From a checkpoint of a small transformer trained on Wikipedia.
Size: 10 layers, vocabulary 2048, 26.2M parameters.
Architecture: RMSNorm before each block, untied embeddings.
Training: a variant of SOAP for these matrices, 1163M tokens, 4437 steps.
Each number is 500 + 50 x the weight over its row's rms, rounded and kept within 0 to 999. Layers, rows and columns count from 0. Numbers have three digits each. The size before them is the row's rms in percent of the matrix's.

# down: layer 2 MLP down (transposed), 1216x448, rms 0.0884, rows 1063-1083, columns 0-223
# gate: layer 2 MLP gate, 1216x448, rms 0.0946, rows 1064-1084, columns 0-223
# up: layer 2 MLP up, 1216x448, rms 0.0954, rows 1064-1083, columns 0-223
down1063 100:466514504527551466536574482551467565491455433562482449543519593532452518384537561527579462500503567535521469600456516456490497489523505458568564502502526477438456425446457490408475521398495556444458541466572413483520512541419466425508532561382518532434459495597462503497338472418486495516545485515482480505505486562541573429551482506474441492540489492483540520514582512512523535477514517528532529575481526541494480523455527561393419560483472576479485475557576543520591520651480531531463554484453552461492533476584424497554517649489442425549557542530507482487478546486493563470528502510623532512438516456532534492541522454631603524513548509468463518477505338501554479523470
gate1064 093:547536589534466520564422429485534451566559509487446453585565532579556474506516444499464562482532398473505511526530521493482495446453420504490533436579431518454448452521426448614495449560461524505523498563496440517501487489563538578513514480499519520477579437499457552507457463518412463559476459494578516361469492637573491385525552529589498591503501574477453461406554443442449517408477496459485518488459566490512469533490377416405480534563465501493514524485523504477541503507499539470469559495498536545463394543480573602444526408424448474476353499535584373484476504449437512570529584550479466434542523478534501527525545533506480494509453503443496567513478546483542515346398
up1064 102:492459501460490561492501493540522545422541587481552565487487530465447514457527452525526553489450622513447559516418497498488551583475457531489460570475592449525602398473545546495475500479485379458497520435458463445488650579482508545425606496443507472468557470531602494499518480591524532557536605498540500510436485369493531517511468527478560486404460481470552537547518524541552445461459512495484519607567459545476484419439568628554411526453496554374482472488541526479536487453507529547496498534597447471502483532530466632501547387589534607403506456436574619459452554431516464517493499531541538533520484515508499446551528477543520539562494499513482494582448544532444401549512
down1064 098:516556504495419452407508470501405508516615466537537499489409526453390564456536468461541543467430509523615587601434533509429467606476468505500439542512534445486565516516564529404587576417509490531513527551478456481469465429472495490471476450487608514518525539501530611457535427497625580477442619473523468510474552471541477520497491517498564563456455480414524502473552624497501463517631520590435580520499470511501470472462502574471526531474534567533523466528485649461531499515433486491594514451455379517422391567519478443557418609670483545492513484467497539482407460461433464551493469526427427516514483595413577441501496512496557545478541538551489520440525538570511488553524
gate1065 107:615527519534528568473567504444509388477538486487562554382491526560438529460524485534525493464451464501530531574455538531480457496480528555402517479504523492470556575617555480526564362527540513547437455506522508504582515533410461524489465504430512489509462465533550464576525468460486414446522482543503451471475481449504445566573542507477473481456539408392498475481548503506483552564456585565479542533424520594571522485543510400415405612580481484483501454571479554483510459540491474446550450449488531529442500484506549507537447529569532516571389520493403409463563435470505458495411396543571480345556512441405509443532610559431489507489519508521525443545530530497492500541498
up1065 106:472570486437423471452475416516473489434425463476515504454469512445516443574568487509526438506572512360414469502569452491491528555554473543541589591482466494456439504467562454457439480478505446506519478502431384466505591508553544424505551501479457514462499485446537475499537466488525650460492550598548550465445524502442462435460524501515493548551444508540422526410551568526431514497466485492539479366524568580524501483576428538437432475461493574509522490418585463474483417564579459528401522560507493523613519509477600587425552452484521453387500510412460529457511435576502537472522544443540513446576473553524481567468472507564492626472475556591468521479503586578584628409462
down1065 107:520532463466531611385464521431519478560484483476556560556589402458582530495472415532540497488459452445583514517511487535564546494528588441501519565544527546487438341493530509549454543582395596486396530502576477432578519549466439531473462489466512482540465488578499490539542452498432502407474506416555493467417509493506531510389469491517494485476497597449527472505503484587565528510548624443521495555439466532493570501481555607514523476528562521515495485533569568465552536448510470563489450539442460488461477558546464422588517449459510515511579469510557552499414510440508424514500435457507514503469543501562469436531501573467546479574560438503502492499537478546405456495528
gate1066 101:518440548479476474429495519517519479487524525477472442539517508536562475425446502479586438461463514479503525552508556544559517533467474492434406522425463480530429497481582581472504454514427478602494412576632527520518486568452497470509474503500487432594472452455395488466515552461471488499539486491548581522393480478590465420476489481489552510439525463547435502579432697548520406472600426461464533502421413487518586534423493491479470492406515514512476532463544457468494440480503514402460482518520491467462451593527534470543496549499538466562476463458423425467551507459470546549511595543383472480490515530472491437462492471619544468566437526464508546510544540462495509482508
up1066 102:510493456441540470575512496417425537492506443378452469451529510433608452508440494463506538595506516431459493439489481607443544550472550442584514481543447436445557415479479523579593484457466475489526498550530532571545446469503503535477510385492479544503594505479501530496483467400442333543517471490494454510488409377541558528485507425572461480415588516446430495512453459440507450562483506433493549518451492481546532605495475503549463477427489531481528500508519510474540476460520471463517442565561518427423434523420477579499510543535504532445479490412465439433537403536482578497461513506518548519581494460559445425489588478598466506487482445520519488517511468450492479542540
down1066 097:477453413521436545493472514543498583495523489414477431475542543515455437472537475573458472509508488506519526501483511440514488423444505516490496494548562506512490522515482521575519539530563510474590545524467487456563450413432461485420488448486562510467510532543449446541523525511529522453451470523473525575439601428439457455541564487507479536473469551496495504468607576405479474413490496548526537418493483478544492515386474550474508486540586526549435543552513466513438517459362525496466518496475464468537573608436533555451546495550476497436513488490461552489484552479527548464374541511460565582544573407536483505518552467525399531500489579628518602508478565473538578531534
gate1067 100:546478552567456461519382480563498610443589476461464507504531483426541508524497522472485555547485517508455421487459495523516463530535478506547539456511587558487512550516443494524513529496480566438540438490521426545667540413552496562486520442576460446504471588462503465522534453506464461526552422486445510464544483459404451468521485420518476502464463515565489475505469493515526430492468444595456422478553495549553543543417518508551536484495498555501425590485438516431545487508506448474550596550488458399575541512491457511571543513558521446486472393479467428446489555615591558620621490496513494478527608542487409515467337472452438640460562479561469511562498465519625493463500
up1067 097:473468562481408521402386558450486495585520402463556422482395527509547507603501546507497496465572504510536476443559458486364549537491522448490482500536524457447470497443470421529485545460416473422462371514491511474507517469539515478544475467473577547569457559569516431549469502524445432561500528516419517457540495505512562608463522450466429563540451474583542493464466500532522511533426448541464457499528520433523553560514539534548454555496532579515439587574430568448542543492509433440451509482501562510484565472524540496477550594475542493507474506495519498455496384515506600562451429452602504567543517457572492481448482434499536632417514485466560489512471476434557518498536
down1067 097:574442493560382490444465513426553615463476508468468537523539456488469528454544551499479505468508457552515492495544596502414485459443545554540465475523490641434535447406514527525519463427588544495525597500491467527591506606453523490544521528395493514551536404509538555442420498474507572520536480476458550543481488471467542533533423534489497565573552510422536558469466481524461476502471486477439583474554416451540445487584438438418524470499464536452531483453522546520448487529395525515470495437602544592543582572558493566428460548384471498487533530533453530515449533501460445524457563425462550450665483527449502426472496553482578500509497525467423627496545503436489482444466
gate1068 104:492520586511576476564469530456477423497489480424527540543418577477580608461389531523497570546578458463532538491464421483441483493479499474540542489466492540483509484582470424475558529515539502460464454599527479470559454531540496490530486496537548573527405499475525526486429555572530488437429532497544485378535533543451418457510489420476449522488450473562427507495556472439605514472432596431393542494515451503408489480520521494493477467515503493468422634471459493550564525492454516552534500408450469518493521551512518389535427525549485464485489441404440539442516549511437561527441517550446532529499459476569650451589503586521493489456399491470487432480439453420458512458501
up1068 104:481464511466559502514529502534513585497612505522441461570533437431557491448503472527561548527509509535533541427502439454545426411445516596517502577436477485471548469552534447495487498459572482486486450580515472433461425595528486451513471441521577492556448515587507575453528453460540521549567571524551525447463562591532497466483545494463419558486517468423523448519470466599578399436463465457411511506441461471516528457446457444464461499504522539541584554533399470489547503518447474528459520523554512433462477501548548453512535363522508458451556576444451529463415558504572415489517436558491514495422442568558595463503547523547437418370572546468446519518517552424518467440559
down1068 099:363535526481544534560496460568589483438386481540473515469473432541388476538496538520441419405426509454520580524545522551471495531462582478455553463448518491485514541457489494628494487436478594608481517479521601464587491561519505499602489507469538510531451512640501446524546551422524483459520488600578484521515514493498512579492513481568449497476353493524483462488536509468484513528440413466599598485441547518550568513488545463602480508513485499473466522549497506510441471508416504503573428480510467568472507511559473603562492484525549514472531511471505496518500462477438501521573376493512490558406474528519496409534572431521557547434543481497537423518559473540465448443487
gate1069 094:398405570593466602501488468501317455479555531480491510464487495434459600499489508483530509449537540510543555446434445518415441500545572406490508494484507492434431453505526447473501540420513534518475448485477499431485431599500539474457522483534435577501484426469557451567488486483495508468605495471490543484487575458467474570522551451464501479488446535440409515571586441562473498569477463537418454467371490391483472545461518535473547476565465467461537490528538530536506551484494463499490520502453480489564632570593565462474545422492533504495461503398513532524476488548509536588568546527465571529514436571427472571485532457452548513517508535486415600581495475368515438479481
up1069 096:407495501500498574585481442577469535548531468386468508505511411482494558443483531485585439467567497552538569516504558548529500570436465535526531501518500537505519386546492571594577524500562497502474526514517451489413449488533534539458465499567495530461471514495525658522492398459530596409574469580484649517584497450481514534502420485425476520489484512454453425454582514573588527555455642496519481537489518403511447522428409532408502503498513574497496485561507550569442587476527514507465496537508443529599585521558501506471551493455484509475494544453498581568540533577457435531477495479467490498551494548480410460515599363415520448532508446467437546591401465465462489443452
down1069 102:462449475537468510517419542555573430372561414515459455465572505473481507535545517473536496402529512577488522564446539492527494492432550440387552528528457542501500470473510488573506491421496463540410565443527506504463518418502476551550475520515488427482499631544466496524504619506524487443501458526478462499512511417436518533385501522455521527485461563394485449488459508481513495489527521561578535426468517570475391536410549515462505493571445496551621494542553483606491415564535485484618474578484475473425529562550513483544507507464522469498494451426424540605546558661560421475477495519459490509487572517473471460485556521493437539520431483483484485495389540522544501364442
gate1070 099:409529455488538494507435567475480499459503460508626491563480534466446428527490510409482480463580492470466555526515431478525512497487548470553514556505531461419490501496447572480564567505469532570493475531557536543435551522592510515546537469530421451570511464429531522503421535490453561538556547557516437553522520504534517462528625471506538556524501594527492510468559418549524465541540408535603422575628498496487516472531463494542533485503546451522431444506504482504600471563529561444465474513475420561472543497548429506472518519556551407455469581526370490474565504531615498464517592492438541466429464506503563548576605443574439485509529425416524468535481475495486424540573
up1070 095:495478476466444477511455528508564509468450565540507475548449463525506455564515423445475603469481458439542466481486479587566434392460437475507458550486494411503422533476448554387462518562513551502550463533472559470477561495453506533563544483558502529564475570507524488501542464516500615537527524502530543521524613572526522501508433464450478485511422544544508480529514478506461473470534452374427545610555445482389505470404610509511446457503492512469514553501476455417503563433548553553627497505562451477579496405446438560446528516461530479459502523570473438507495527482553504505501528461425460509609468472685430498482491518540447405489565504503469464430542495526471535501549
down1070 100:503430512566557443509549502473462560529539475581529479358413491537572493392491548476499599451526546461574560429441429424457514473560487538513497441475463472430545466522377451485532470562559451384480505451485586423445483526451495413474589504477542495463510501502490480522456456463564512499463491489515487499514541593502431569486566529472462517449411531614424501478526487462474509448507538453547448552452488505438555489519489532581550481510554436438473542567417534460432595537534474532520527484443553507486451504493539538465465483521463500452443519539505494451510610544504421549451523329557483623535457534474534455546528498385456518501527450563570475543497455513476476475428
gate1071 099:496500441552533622456543381489441390498564492575565537526479486513545474452567516515460538552487576430510513472419538506449525519495503457542546531498506481503572509504485447500595543445464449460417488481466434455518565525573475477595518526479586520431513394472497492527541501351570492480506583479552483513487588559492564469498610449504463532525458484500504433456494573500519399519454536516476494495458444422423486553552469477481469567429496478441509563486620518548574566510532481503480416376462524434448392539389532535518451530540547481447625462514542519508505419491568461594591546432525546488469528498448550457477486382515516537524457545528563453428517472526622511454505
up1071 102:496492543486543599513549468458542567468515541601513495495417486629510534516469537498494530480536536520447481488549416539536485544470483499538446421467481694526477513450426527512414516496531565496544497488478562402410468573546477497411584493500490562468515517482521525447445598512489527472594543537398456482502556482604513486530392474515497474486445533518495516562489478571574560429486458519465601485596610492547455393522499536510516558526471530514519529432422530539531547435456593503521481483503529579536545504442532509578582569556453635563478423536483522504403610486523547509470445510507458495489439430567434515554483454513469491556550545523465528522518529554487582496513
down1071 102:527521481426461492574488546495442578514503522551502497460587478533466470516491472531517482524537496494505575375475418568378498523564469556570487559477536545528516552475392626632558542482537545507566543527554504540490628470485438519467478492532510457560429517505534446461510533445494465575487509432486445454438457572566465452491587537532491519475505464560545513494534448541470566493454438483472536467483542499498476459557489441480409534513530528541434556448499515507561511507514471500571559598433562467526482531567486531467515463487472387548375493549503438518540552479528528520465556459639391509498547512463521479477557422385401550424586518475475552444453630527495477445486
gate1072 107:488577522559538456579432579465498501479526513456551548565535501548462519569476525401586467456496504511523483509521450437449549427465567461515490513477505533441443455543507564484497412496498495472472580506493411536492474575403401511547468476534481620396500485428580551444467518508550493463439500427491463393491499511532516429479497453518526536495455446543477592467470598511443494571508444556509514469494467434483493494448539552553466483515524554454435588527436494408502522473484515448442410520463523557517545454607488546504415452479517554467491524463487434575592510455555521465472529411367511565381528403477463499502479535501522545617467497513507467515532493569474518561509
up1072 110:525557566582533443522416472538473559519484528453551444538526529462584568460450433473470547414420558557582484495439450513489431392515520444547570449498528481551542546510456573498668492631475638505461603522502524495422562535423548466551517446488512406581471457505511450514564437521544457463541458451521537491450556474565530490396455548581494503573520557523427469458464587495499436433498523509374501550404474465478501485518435496584462477442388584453504454557461448480448498517507524498495469442523478472489454556446536519467545524432496533480551500534448550523448470492460539460549470458478597465534499413537501502567462528524608433455556627465525578606480461490564549546491
down1072 104:503535502474597469434541532500594429488456553491474471522540463462404518465495492523498461413437586422537487484369400432504474538538574515532546465524478498503474529567506527482450555423466524439460474527426482585547502472492523471492538489541418539538520489510506415462510457444528512442572575417560562539548573474494534489505539345608450508464444372538467433455498566423525444461455490452406467435473519516458471526545486546477462497440487474476460529511487554462498454559632550593525528474510501542575473484452529484582521381525457514469502532494468456479547458474574506495491506457462544525547457480447540462452480505543373552503434490517481452484446483409556519513491
gate1073 104:634453484543584495513555472481513520503502502442510510454387502481495537472540467467535488573473493575500563507492477387474514535529459519500474510388619492515551382615477468552548532524437462515480485442490474602479458565509463490508542463557510495350436498429502412602465444535554589481549539386521484466516541508507569466467517531507433416488415381423526561514437467528527463462493505598495464475429566516494562504511483513508455527508479434527473463465502542548549512533548507472513376532457531446549515497493477488460471552562510492438545620541523575540410498504479504510528520597548470541490531454329556511573498472391451476532473543547498521546482443582512474616477
up1073 104:547500412512362477541510470491511444460502469533443438476453525473401441487478621452493466535572458576473513543522498435480475456423525465512518608496438537350480557528546444506441525579517520568430445467547494377477569520428466400529586493480518447525569441509534555494652563461482479510542434569454544472450422510535429520502516486487539517480501485418525429509487470480541468579454448470588427510522476510403483499475496555480529549472489523455497568460511426470445520456502591438450551485586423473466442572559565434562520446409499514517476418434517448494501526436558407487489588468424490484539532426554583494479491503523542495455520530536461510526449518465418541511530
down1073 103:455431523492612509495534601508543606539488476546406506515500567521520560478431513485498501545547570502546514558598531467469533522504530518519488482481412511433531439537409411474566629524464476512700575482482380448458564516433506490531442468508475483511453510430478424527532473533491565441614490459540503498443571440601430466449449562606551532428549531492461546558546560514524525502464539510534428468588496553582571503524537480390513575522419630577485542477544422426522547455538469463431565557514548430419487584461528492533519489523449562453454511479636433534535435398465525499472484531562527463542478458507483536498526648499527410530497446546545462480463494467363521507547
gate1074 101:558512552464508484514396420505548441492532524502490511500413491416480475469523475437451435506565516581494484480535426656476494538478511530507485463466521450456474543630479526538499400444450580446555557468461466510533540405522537521469503610453563405477514497424423535473523443540504440595596455571518495486435495561547455525436500518532533416520456573517507543502466511486482575480542564511576443438547525426482459442520519571431514549473461463505452456560550503531494444497457624481495396456507466479507522446453420503574526480524333377425498552463556605449481523549449577480542469516486524448507504477542531525449532482491459376557523603494543456515570511470492481591431
up1074 101:444535516402467510636568474492542495517461411367484479508482522493430545508499493493514474562547435499514444441529412455407564449420490557489479469510459523464465457544423438565469517462492450464533479546434529482393472493546386428497595494513522488614575533483497563565541460497549485499453453539446452525553562517522589479487478508520465419540484461470418524537444475556438395522570474518488414443514507486511535536582506452557448416477506543508550441504533503494520493478488567517437471505438484502534523439540541520421520485485520574526504516571534509613514430573472409460473511500484574401465431454558510459436497456488557523488434569506488463414504542492553624473495
down1074 100:539505437518570497503497455510571489505379494494585518526473520509480457493561559387427529492493442417541488471461454526515558417515442377516370498504519458508499508500516519512551557459482499387488497545487470380512561475543405364452522486466500514538500497505524501573523506519494463506431531517452518474521388623563471433557407477546555416539641508479452490464440447489510558491505487453497572464571539487513583604537398578442436504461424527552456613490520485500420555548459593532523566497524453454402576415486451478514480526410475470458527526548433467502501540468483501487418464453499420488490458474594478479586520531504559583509393494467514505527445499466528563537477
gate1075 093:466562493545484514569577409472583513373438524481530521602530498574548428474522440512510481442546515382560431566486441535565539463536462433487471484427415494535441537495600523491548555529485546550493471495464583507469493386449541378456488587397510480531402546472505535542431435512456459380522456524547484592536463532466478496517500509608648452550544519541519476521549494413525409468600436453495529438521535536449485533527590517553473447465528542467493432464486602488536462537459523530419440491570501469588455498548542536491495480495491477485521529523561511506479425477545526514523520497538525565507563464497434507532509533530458438526582485555410460509446579531400563416547
up1075 097:502523565462606549578442489565554528502513508551542419434522511519569436527627604479391455467436487538462513505556490447512507519516525519539508506490447517575562561433605425477530526494604381543498534474477500505500451507422429531552493597468621482526505539485516500513528548513442498514458535521458474432522516458518520556559488492469505460586480407554418515423435633540465474427539478519539601386472435561540510482432445430538487560473556408511449547521517522449545521540500496487469559438528542444458539556524519557567507476568438510559473594491539517484566483538499408617464446495449504425407540528544539590410457568523521455476570460476491497486545506533505511527525
down1075 096:550492545537492411579463519550399455479460536469535449526523494487513340537425432525477433471516464554441536549527539525547497454544508549559529433537544556557377442550488489525525482559513579588585450517624432406464494425539497493526521543580495492550503518540586582467392563519523560537495444618490530516514596492655425513558466607503521474526465502521499529558464541422461453561497598596487506584432533515404510502441594464459528520476470498550545513521579459572503426468529510447498543558525429598501467507515441521660490506486617508581458498533466516519544566498482467513453526462579565525433473540434574502460516524470562518507451508596457482490478443552548464568499
gate1076 104:474531517461571478424444579535552356479537527529528420449498597438478491484534465510580454513464513581479542607430464519508442537525556459494529498496462527563393498463447425517545495456483447551479564490540493489517465504536548464499527505548528545470583536510545512539484474503535486481492566372495387468461550475576502534495541528469471511570487512497489457479513500452611530472459632459493405488505489463538577565407428438461483454447424541451530560552511488508454575379530464511450566517533466476568487535540575506490487591457594492435435396493386504527417413511469504511563557494415458448559517502508536358498483384531582513531488585466502445448444396525502526502509
up1076 094:475467631393498534552523501550507520525445588433506465486471490444485429529509521507463423537572610562537531425487438462546450512482516532416564536478489516538414488584442508560555383571575493529482426475516526447545491479423468520496504470500497494465489433542586530487484483492503450532421588535505492553576499485497492443512519447410579511515559469482527526366482563530508519480490525488443537476461491496516520436598541562487529468537492546521527493566621559439427488518496626472454466503424494439501446518496477530550511520518405486531446521537503457467512601484531498477523534483474481382484614464451475489465579524613512454589500491338569440504411524558525437487549
down1076 102:569507522532480522583525425543446516467544517396438490490543456487529451546478508509607454478556505502494446460530507480510510522535481512424504527538459486530591571507480549448551491506483466484510448434414472530597447480523564541480488504506467505475512481509538534443516552542487541518523512569489513570545532651431405478452510585447497440489491599435536559426545439552516564513505535509495461467471457475521487507527519499517463604485540579486489489530529545519518530543500452518511464523473565443428493558583539479486455499448556471351475548439455522372560497495444514505449530532411457597476547490444461570458542579544514523547500425432558463469414465580546507436562
gate1077 098:483467460593492515521465551453465580521490576602483516551444521506490528470441499527426590528487507429548466552486469476529505527574468449499470456508484502502496452462445434509602521452483460504525513505469530393518512499541587462461480428489468558493535569538400529427524494460605425517526512481544526450493556532449462494494501539566489464535423485606554484450483490540500562441501371476488453579500496422517526483470475519509454524460608493498461499413487522443446493574562506524526539351565579509516493540490481520443487650441571553503500413538450431498492505629511513527604525482504607458502554426471552463560493483560514490542557520425492361479447459494596570485548
up1077 099:511382508500508545596399502513527515516557508511487494523424504593505506431588570536501506518437529514456540437469451511565582512541458453447424500517458539516509598530508478459429549520502466589427606511477542498404523540606548470512519593476531491568498485502404531484510495579506447439584495466524445490525476543478452449438523547512492447467539509545509561431503554542448452466475496587454539517495519483509496494533515480502450536465478459489548493451434570419436482529522498452507516443557516494568449527465517483565465497521481554480467516572479487506551520529488438454505507475551470499492509456412537559527538530546471506583525502491539511503470494579569488519603
down1077 101:538538511536563509495537451385550523515521552495500476508482479449409458474510554508638507643457448580487574440504380521430578577529558509501487497578546481454469489454603592576439463435473440426566520482471480387426491552600458436377539539507489427528553450503563442581437513407473466472522446565533510544491416503563416552505473435581548534512568459581493502643494457515462447490538499501501560489489496453520482531458519594509584548493474495531536413462484645534455512564506522562599541506452525606578508546485571433560570446597468492421500506524413586434441554546546486576628465500435489513474555540510483460465514522529510515513455489529539466552482485365524504482502
gate1078 097:526500517576549498479532564453550527549566511512557547527529602551482487525605416496501440417497458456589548432400479481505447440537571474455529521535542523468517540565594551478513451480522532512478544490490417549454488578436472414530531528466514530541495544547425567484543554542527443581435435526523503453505565600434567453462527448598472491519397578517526461540544442508495456541492504570489417545518607514516478468509504474474497513468380543431583563571467429453517557508502366505600424585429549448442370450512500479544499561497465415626543548441439424552528466583541500502563392548519463531496541504577487444489446446496432495538604541386522509489475455604528555396636
up1078 096:477572543490569573442551429506504533549492529506415458446566495594395551574573464483501464570602498524540554458546547469501472527516589563553450516468626477475479499632538596519485487451583492431472447416546430500486557545439581483507465486554500511604557515474538500525516608534523449482518413507542498431451487525587463478470514527508500624501417528537546520460445506489443515447523527472564510512475520636492414460564456546528469459571420445513561494492478493504480580532503506581546471541428522454519499556499483437438467469536523566657531487481462445539447608526498515480551482570534548408560557499579444479481475496481537437483521538419432570512482478459501549352543
down1078 093:516494414598423578501506488447482447489480412535489474450529506520582527454450521494437464424503481474552529483551556496494490555461510429484578478488408479500498582444496450444551555488589537530452484510388456507563569522487465470542500513542442584520499509498497447506430448531514472506436507436536490502564487579413529479534518481538612515496498547484445569393509546455426482365537440419507519514522519471560468485454597435481436516385516504578483522490528449482584512555468563454428468488532483422481508492500454462508541499439541562495518567397594542491495408479438438488408439495546500542456497589368641469511503385464501492492477559512555300492393508524499475509483
gate1079 100:564515516514454528528471472567455356604445505501503470489530496433493469478468499492551544556498468508499431487533534446568477509403435486409501557446443519450447549533458445531522487409583541462444472479498418488411580511579510489454452439491511469515508398632448490534525432546507478455457451528464571475510593449469497478491509445468490594450524435510473516506478428514569484542527482434517468556534514453523521485467482535479437563366517487510451542467566531523534469482486506345517598507484493443437510491546552488439419550422465560595468395514533550515534457559593549495539532513479443552518501540576541477451538524501422415570590489486372543454607500503453573487578
up1079 103:516528435477482389496562411545487486480525449496467463399522537505475493443520507451469574409410477558503564539466515554511535576475510425452490525498498503493520496440565493508472403564498544527502500463538520622481528393558436492427517504547444565502469562395521557575409489488529508501515489449474481551469396355495501457511555495506499416381539501570464504481470447492505548442553543445590485628544498562444363560450485589451557560498488546393477527506499576581473516476483444527494445480582566517484477501576476549486504478540573523512575549483491524550547442531612399524523574496474495598570538535459569576444489570504491459422513448482487513455509457466475483510410
down1079 101:488556485551561468449393444498432420517536480526571407500455440402531520476484497509503526473551462490536423481528383581495567511433526408535568543436528525495464494524480409553523545520546482488526544563519551476512467465474443492470489428505396548417456459539591590520546496518536479496547499500464556512481455499490551447535555645488466512322593547539533563488509564429506495384490466501584557507516577550495496483466579459453541454423559477506518513500452556558521491458400522549511548545434512514552482445518526486462538513487527510535485459569364509481495591558514485572600517582417619455517470556397518461502504417568604471427411474499503496441465495479516477521454
gate1080 106:499413507505463513500502446449584515559546467555492418531676586526479380509550453517458436533444445451537497408484508507498534417545514490492478382494504457516476526470536486487620479556548588482546524501529546548416548528516556448531440440451530505473504510565456611520506513457505505588494487557602480628548513551559581525539469429491445460517433401445533568447467391556528498539522508506477488450539458599465457544438521401528469430394469520538498457492465521482545523556519587463457521487465506504523524502476619442532522489497501487502519502523541447503436430531543592551455573481498511525490581548482390525424499401529448434426459487533515554454527550450519412445585
up1080 107:476505462458537468536451524576584495450488472505538448380519457486571534396518498494488493520525491442484572429589545471547460513491428502545501548456555475510476447492380417475459478535396460484507453535462483366478476442500467461406458538526484468610515470470494459464542385515468462594505567521489458453504477467504466502481560546430477549525514552538491538570542457473512482554482515500474455520501504459523532488488466508485478567504497457442436507573486517492473522463578459522408590539495500602451498544520492550492455563515497498514519442536477549515654501450488475477543439402392422465543476461635553474559456586473465504486546409519519531470541493509403487470416
down1080 089:428494520639487547464482500496574513516470522525400485490474442517551471526440605479469462374508514548433478478481480446512364482452494499470506460481537506475569418510529473423491468554451364483432489545514494517593410519452582580480536492526546481495513493477443491454549465585533561508516530526437455455460433525426435487486495516605477545461497484516456367333593431491409543491583408533464540477493484550523503578577508448556462503499486589475500466484515485471573468552513490459528472500439579492464543521424608526570499482590487529474459562452532490458466486458480465431448450496530485530483453464626527488451567436595464526551472506468518491539496454484530430508452
gate1081 098:556551580447544486501475574478614539526445450423525498500470531575573420482460527526516427511544493510496456533529438430458581496547445497509480408439464622429450516505507456536540530553486552525596470496464497504427552496616463534460486507558551478523492467498461468521550578525560514500480568559617453497427516498502540513514459509426505466553471544549445479520495516499366436534468462467426602571481467469396476535487484504559543625482620484481416451490428509574491546506536455553512457520504486464440495460574560466471528427569452401472463516399410447521481456525407549536549476519539448521520501456520451475454503565516526541535514559440557512530459540460543543542418
up1081 098:487485524594467500550455528479557514523541472453473561493428494496565549417492489566561509456542442495453518384557524458525495518506414452497479558529484451500485435546568545501450544465543546543509579504556482499359480563548407557541437442549461537466584467415560494527586566534473494520597584446535473540552472477412499436570406478472593393469559445486431436523450467416554494512438423540541508455498558432463573468518528534521491513430527484451565557430519573463388515511498461481482544549522603565510380443529506461577463521495470501472547552552473450551506571541456486509554454450501415430513489482494498548434545563435524444507555497452442448593473472517470512450537
down1081 102:489541537653493501439499458545519520614538472550460527461485529537550533480562475554510521502556438521525465544505547506491496451515439482544522613539370473440502456502553471551530506496469531494468510489472432567491430504546467458488496553492426519530556574473549545600510534439419495457563548529479600465556482477503452498515437584466512545458474539592455522490558455403566441491557485456576542511319498519494457555514515573536460582512548439479498521531495540525547571526465459472498370505606408502525459465449551446546499562541447524443553553556395490613346386439596572514451507568453487584544499479497491503517523492500498503450425540453464480490527553521563511438496
gate1082 101:482554488513484451477525498324423486467491513511462505567486505426564495450614403508452533521541546471545477593467474455510494400508485556553472550513472527514553465519486537532470492455534522432521424484448416511487494446576521559373577502489558495455449468522484508469545472450572508593451516430420597469515497433474555525475508494414532527473438494494503450537553507479475417663542523455523485498467457619479494391434574542596456541509444471506470450507489367530548472470593552457578526471537592486498462531541495469452474619529425497509451398483504502506481605567617522417578526571534499458591553456449451563444468497493424451388507512538417446463574607470440421536506
up1082 097:524504542518568580491480498535427526534492476515514462478500471513495503430529469577479531548519462538470533498483464561535408526436572553593373467514508460511468525528513541514518408422508465481513409455428468433431504502416491560461490497526540407437482485499525554549544496550474469516488568466489550384564581441501537475511612473403418482552558475440542523549480437533492364651421514542527432529566465571482448472433538539501462547594416471443483431461479521546512550488543562424498530546419528506486504530477539486597458485456467394536511478448588450522448535585500522428577518557540475470462488520495482486579457568467478508542549454566506488507556459452404566564470
down1082 102:505437503438483532474508515502527502512495473520502457469435484446472475467503495442320484506515455606491457449476574495514519399461531477471412401518540523500461560574505498461495406517445568427511450436570435472526474409357594564510480564454505521495520570483576597495570559462474468555468528547560541493530385516534497512521564484452452466507469501458488555468415489503519447545469509486541581511475516567497482553517466547479529521516554412454484434507543473482533501529528607479469513535453462537539557550460505465407554496558455342483501562440580569492573469598566589460570543559495518564544525527523499476499504458599488428601490517495402424424514551536493509540466
gate1083 099:424450544506452439467489458478468495447579508529464528478419605533469481388544549400484452515577501522520527487563587465551522507504485520457500409504589458461506481509534498416571528569489534427366478458519492544504506521476533553566589455556441476559429469465439528540479503519543544526586452470557535477456594569423487509501476509450499505560557485501447492475454470457432537477546445578445488508542391484441557524377498519458437548483458446503472497513544480476533575528534538496586394536507534516472394540461586601508394493465526498462452521576481462530384500452550446419454514471485602448549455534539618549509452541505505443620554563558558520428510520462424500592545
up1083 102:520423550448507541549524491500576532481576485454521507517501437589522532413477466475604452525521475440475501467548477504480524516475472561504504496462453468544518496607591531598518460535462502443501476505487487489570442527550450553582468503495555470584514518464528568529461516492511503506542456525518582559487495553417491431416510474495553428521381535542437526402449439409458549487561460594490590494568462492489468451523480503491545588438601494537521449501512441550514458497549546515510507517578523466400479538531490544450386591529517518510471504532519437547479413439543438352397474500505558527506470497562375496467508565440561398509511490521424565537493521533502597548450
down1083 101:513492499536461554569595513579568448445542553509480499446546502428507429506571498560508485564552384544491447495558457472551447492536535464437565444566429529498516475449453529563445504395518529589534530515559470392585521486575444498505475469472480515526519438599496446515430577513560484486451538538464587566494354407493655446519506575559546498534423546429500495427479488484547539540494568544514475559458465409501568429534419456413458502483555401542480554418469534552465489585478487574610531450450441549517511525522543450497472476476560542549449488549421477561538402487540503460569448531486426498477495503523572444419531568480577561509526518473510623457529561461566530416468
gate1084 100:543525492473430491484519548441523612444487570516557535423452468574548571513466463505442430437509461414496543520565486551413509504450602448513554463477387504565434542493491558457443548466531565500532453541432495459580521396501516541490525506525499507516519413425503539476483545484487378508473593541477505471517537490542427523432426485464533455547488523484546529544547479456507562534543493398501448492515457528429526520514336501498559483523504494549505507485446418543614529480421498411481433532487501508442547453547552514484569424405411473537512493594516441463485385531517454519459573455537505554537572466402521461427436475557503571439459488574593523501487540601522457413475